{"num_hidden_layers": 14, "hidden_size": 160, "num_attention_heads": 2, "num_key_value_heads": 2, "head_dim": 64, "intermediate_size": 640, "vocab_size": 2048, "hidden_act": "swiglu", "norm": "rmsnorm", "norm_place": "pre", "norm_eps": 1e-05, "positions": "rope", "rope_theta": 1000000.0, "rope_fraction": 1.0, "qk_norm": false, "attn_scale": 0.125, "bias": "none", "tie_word_embeddings": false, "parallel_block": false, "init": "orth", "init_std_qkv": 0.0343, "init_std_o": 0.00724, "init_std_up": 0.0343, "init_std_down": 0.00324, "optimizer": "soap_variant", "learning_rate": 0.00255, "beta1": 0.95, "beta2": 0.95, "weight_decay": 0.053, "lr_head": 0.00345, "max_grad_norm": 2.0, "warmup_steps": 200, "schedule": "wsd", "decay_fraction": 0.81, "decay_shape": "linear", "final_lr_fraction": 0.0, "batch_tokens": [16384, 32768, 65536], "max_seq_len": 256, "doc_mask": true, "z_loss": 0.0001, "train_tokens": 210700000, "max_steps": 6226, "dataset": "wikipedia_en"}
Each number is 128 + 24 x the weight over its row's rms, rounded and kept within 0 to 255. Layers, rows and columns count from 0. Numbers have three digits each. The size before them is the row's rms in percent of the matrix's.

# layer 10 attention output (transposed), 128x160, rms 0.135, rows 110-118, columns 0-159
096:137125108136130111157114114164138126140128109104108109092187095150118149136149113110150113108165145144215179124152151153126138112124117125109172158109127118146099090131104078150139117161068207170103138104153107152083123117169124121146097118141154113093130113137117103102125133149150119136105107112086132123100125140113084128118141124092145115136108118127122117126153157133143133131151110138130128148121090129120101163148146161130094138101130156146131146136078115117181121112102128
086:131128145160121133126117123092107092119128121088144144127155153125146114136103142164146128148134124112073132130094130145150088163166160199134151119162154116124091144125107142110126110153139167108135086116130106157161127128090136128139121156132076164077145099119083110112137132130144122127135158153135121136117085117158094086154143145133147094141152175152128114109128161110138175093133102103140121092137123105142126157113100157136116110157125188155121207122101120119124119148124121
103:105133105111112082139123139131160082075139142166109096160102129126100197136134111089143107131115121129121149093117141172157152101112124136136145161080128148122150146104092131145135093116136176119123136147151153115136129106158144155127129119125099155101092113109084148130114125123151146112126140124158115186128156121113156120138132067123133120135143108135111169105132125157162142088129133124081172135119100121163130147152170131116075133126126107168144142110058123097146128154120133
106:150129154182100113113131129123118089119130094114093130139139130110126138144099150141132115121112145145116159097089112161143158161100111146133153126087128152121139040124123088145153102076139136158093151123121114099091132118138130158115133116131141150182113140121132132135167136188135108126152115109143140164137125099109100111148169095126083119176154115162164116119122124145134104128136125129119157120091124149102082113146093182108133126093131150129151153131084115133105072138114110
085:135110146158097151087155117098099096135128146144143153145128141180131094132123129116147145106107162123138152126116120090109123102121132115118151141133141102117110106171138152112141102081158148104113114119164162126180137099117130100123144121104143165133123177099109109132140142132168118135123147178126120123082140133079136078180122138084157117102129114156125136189130137152093123094181101092128092127150154152090109124135144172102112148130135178106124146123111105146103163121106139
093:119139137155109121143119146116108100120168121113132144137089149110113137130143135144109090137083150103109100131139135167078163127112149123076096164129109102087129143104107139152099114144078093112155116126157119151137099157098166100135132133116182157140159092154134124104139100138147149096124119102120124134117088111179136089097173148106128123131108131147131146147076150122115115127122139106114120095088150131157128162167112121097142114144066100172106190141151153126118111129115127
097:119117146115115152116101130125179108123136078120163098158151140115149090173163112127131163138110138115169160103114151127137111109146146136096129100084136104111126153100148118114118127080123143106110112108113127124135129175127157134141133079111066169162149092128145126138160141105103103132105115137100102125141144109156150111158131115183139156125121170133122117081133127115136132128132150086113115167149153143101150153067101101154086122109115110148148128150117126129138177172183122
107:113105117115189170120139092141108183128122128146102114107107125137115157140104103145125157100125115073115128082121119095137140162161131148140065121114136112129099109161098100131158139086157126121098141183134139142145135105124150094119144127100095177106141136149150133127155126133114136165142156160133175115106128127112116100117069103164128151138124153150091121112120127106135100160145123138095120122138140138174156127156181133085162159098127088139172142132130114139149114146105137
096:104171133133127140142114136115178107144117131128093125124139102149132122127168145156148116109109122059175136110143139130161135149130134170141144158135118157086097087173096115148139164139104119137125091138127156104115134171104132116117116167118124112118112143109109126132148167136165174147171090126154132151082160157129159117180183140135135125149155146117118121094122171138141113085114104172117121143134142148154139117154113125133150141135140154094101120089148156111115182162098146
# layer 10 attention value, 128x160, rms 0.154, rows 111-118, columns 0-159
092:145112145099117096160135138098135122176169131094104122115108130110091108160119128166112165114103150139150151108141114124130101135091153150105125096122121131113148137099102124134123189103126131157136094148150157105140124135170149194131151135141129120152162110075147120099142112114101116121127158144164144139108114116130127116118070092120112109133106133129137120155158123112150144103110172099113148205077109193132102091132095117131137129072126120148123113156109144151133119105132141
110:125147107148111103116076161115124104131123084107131119093063145117148085104111124129114147118089154111133103104146155099132103149159138127123154108163104155151172155102133127112091128117115131126113124164105122159123096146123077067118125127070148102117129094114135137158085084094132127127143152107131111148143134137140121145107138186091162138155124082175123114119156117164117094133085134089116173134141131140132146123077139100095119126136083118118139148109120135127138145132116128
104:092117104142137138094131166198127171144107141137130151095178139167161099167116139111115176129147074126161137121162140152129097161166097115135130115102144108107121168097125170160135132144138115131123116137118134173118155163102117138139160195113069107111111124129118198151136089139126127122120158118129106164143112123170100162130142146121101114087127138128141134134138130157131097133065152101126143127147129108136129145135124109142115141121108146117134106142138130137126166111088129
088:138116170123146134137111113116140162105148166156125164144135114118161166085131149147076147166127102122078146153145122130167141091150126135107063132097126145120130141105172117128106148117125161154131128142123143110111143150115110159099178152083146118161167123091144171119094084140090137107092128163160131140120091110126142132111151097157139103126129160153179115156130118131139113144155161122131134132147127118111124105123151114144161176154167107137073142110085123102126138137100120
090:103093129123109115121133097150122055089178148099141145113120150132109126153125110071147142116104112127213147100144102106106134116114105116130109144126142155126132151128125096100129113112087136162127135119129134112145155126118092146159093091109170117159142151139092175121114088175112115143112172118157132134126126100122136131164162105147145126132101142125111149122144141148121120103135143094097144141129172123158121139113085129178132127151097109188110108138182125131135092152118140
097:131125120106103108118145126120118136124177136152079173097111127089105160125147163149107101107152149112132109109116141124093117170139179080125128124135144132129152067152101116122091143139155146099138128139145145184121134119162169127096096153120141078135074162125131109165137100131131130137127124107117155161145083110133090118132076128120161125102070122102119143105163094163096155143118106136107145122130100114101132145127138188100137104135126105105126123130107115085133111106106137
108:148106118134142099082126155137115089109114116130122152120148116152093109103169130146103131126146142148115113162130112156162132105135136079129123110164088072141164130104147152130092129132177106118147137105159080164156120142110135138157106123131147093130150125107131125141087079142132138129148113067145139166091179077109107111109130110103113120123135121131110120134125122131115133141167090146128135099092098186123163138149114112119112087164126148116123107121072133152147160165164097
094:146119149166135105109121118178103112136148122140148126114072178105105110137130145126178125129137145150139145110149118114073108074141104142104151151134104133138109136115172139144153143136138159091135138167112103158162099115102113130103168125144120156157110154087108162120115103114109151115143107140160109147140130151099151114129111113106066117160123138107134120118176152172133176112150133105176117154114121098157133119101179094097181140106143120126162167130139116137098110142149133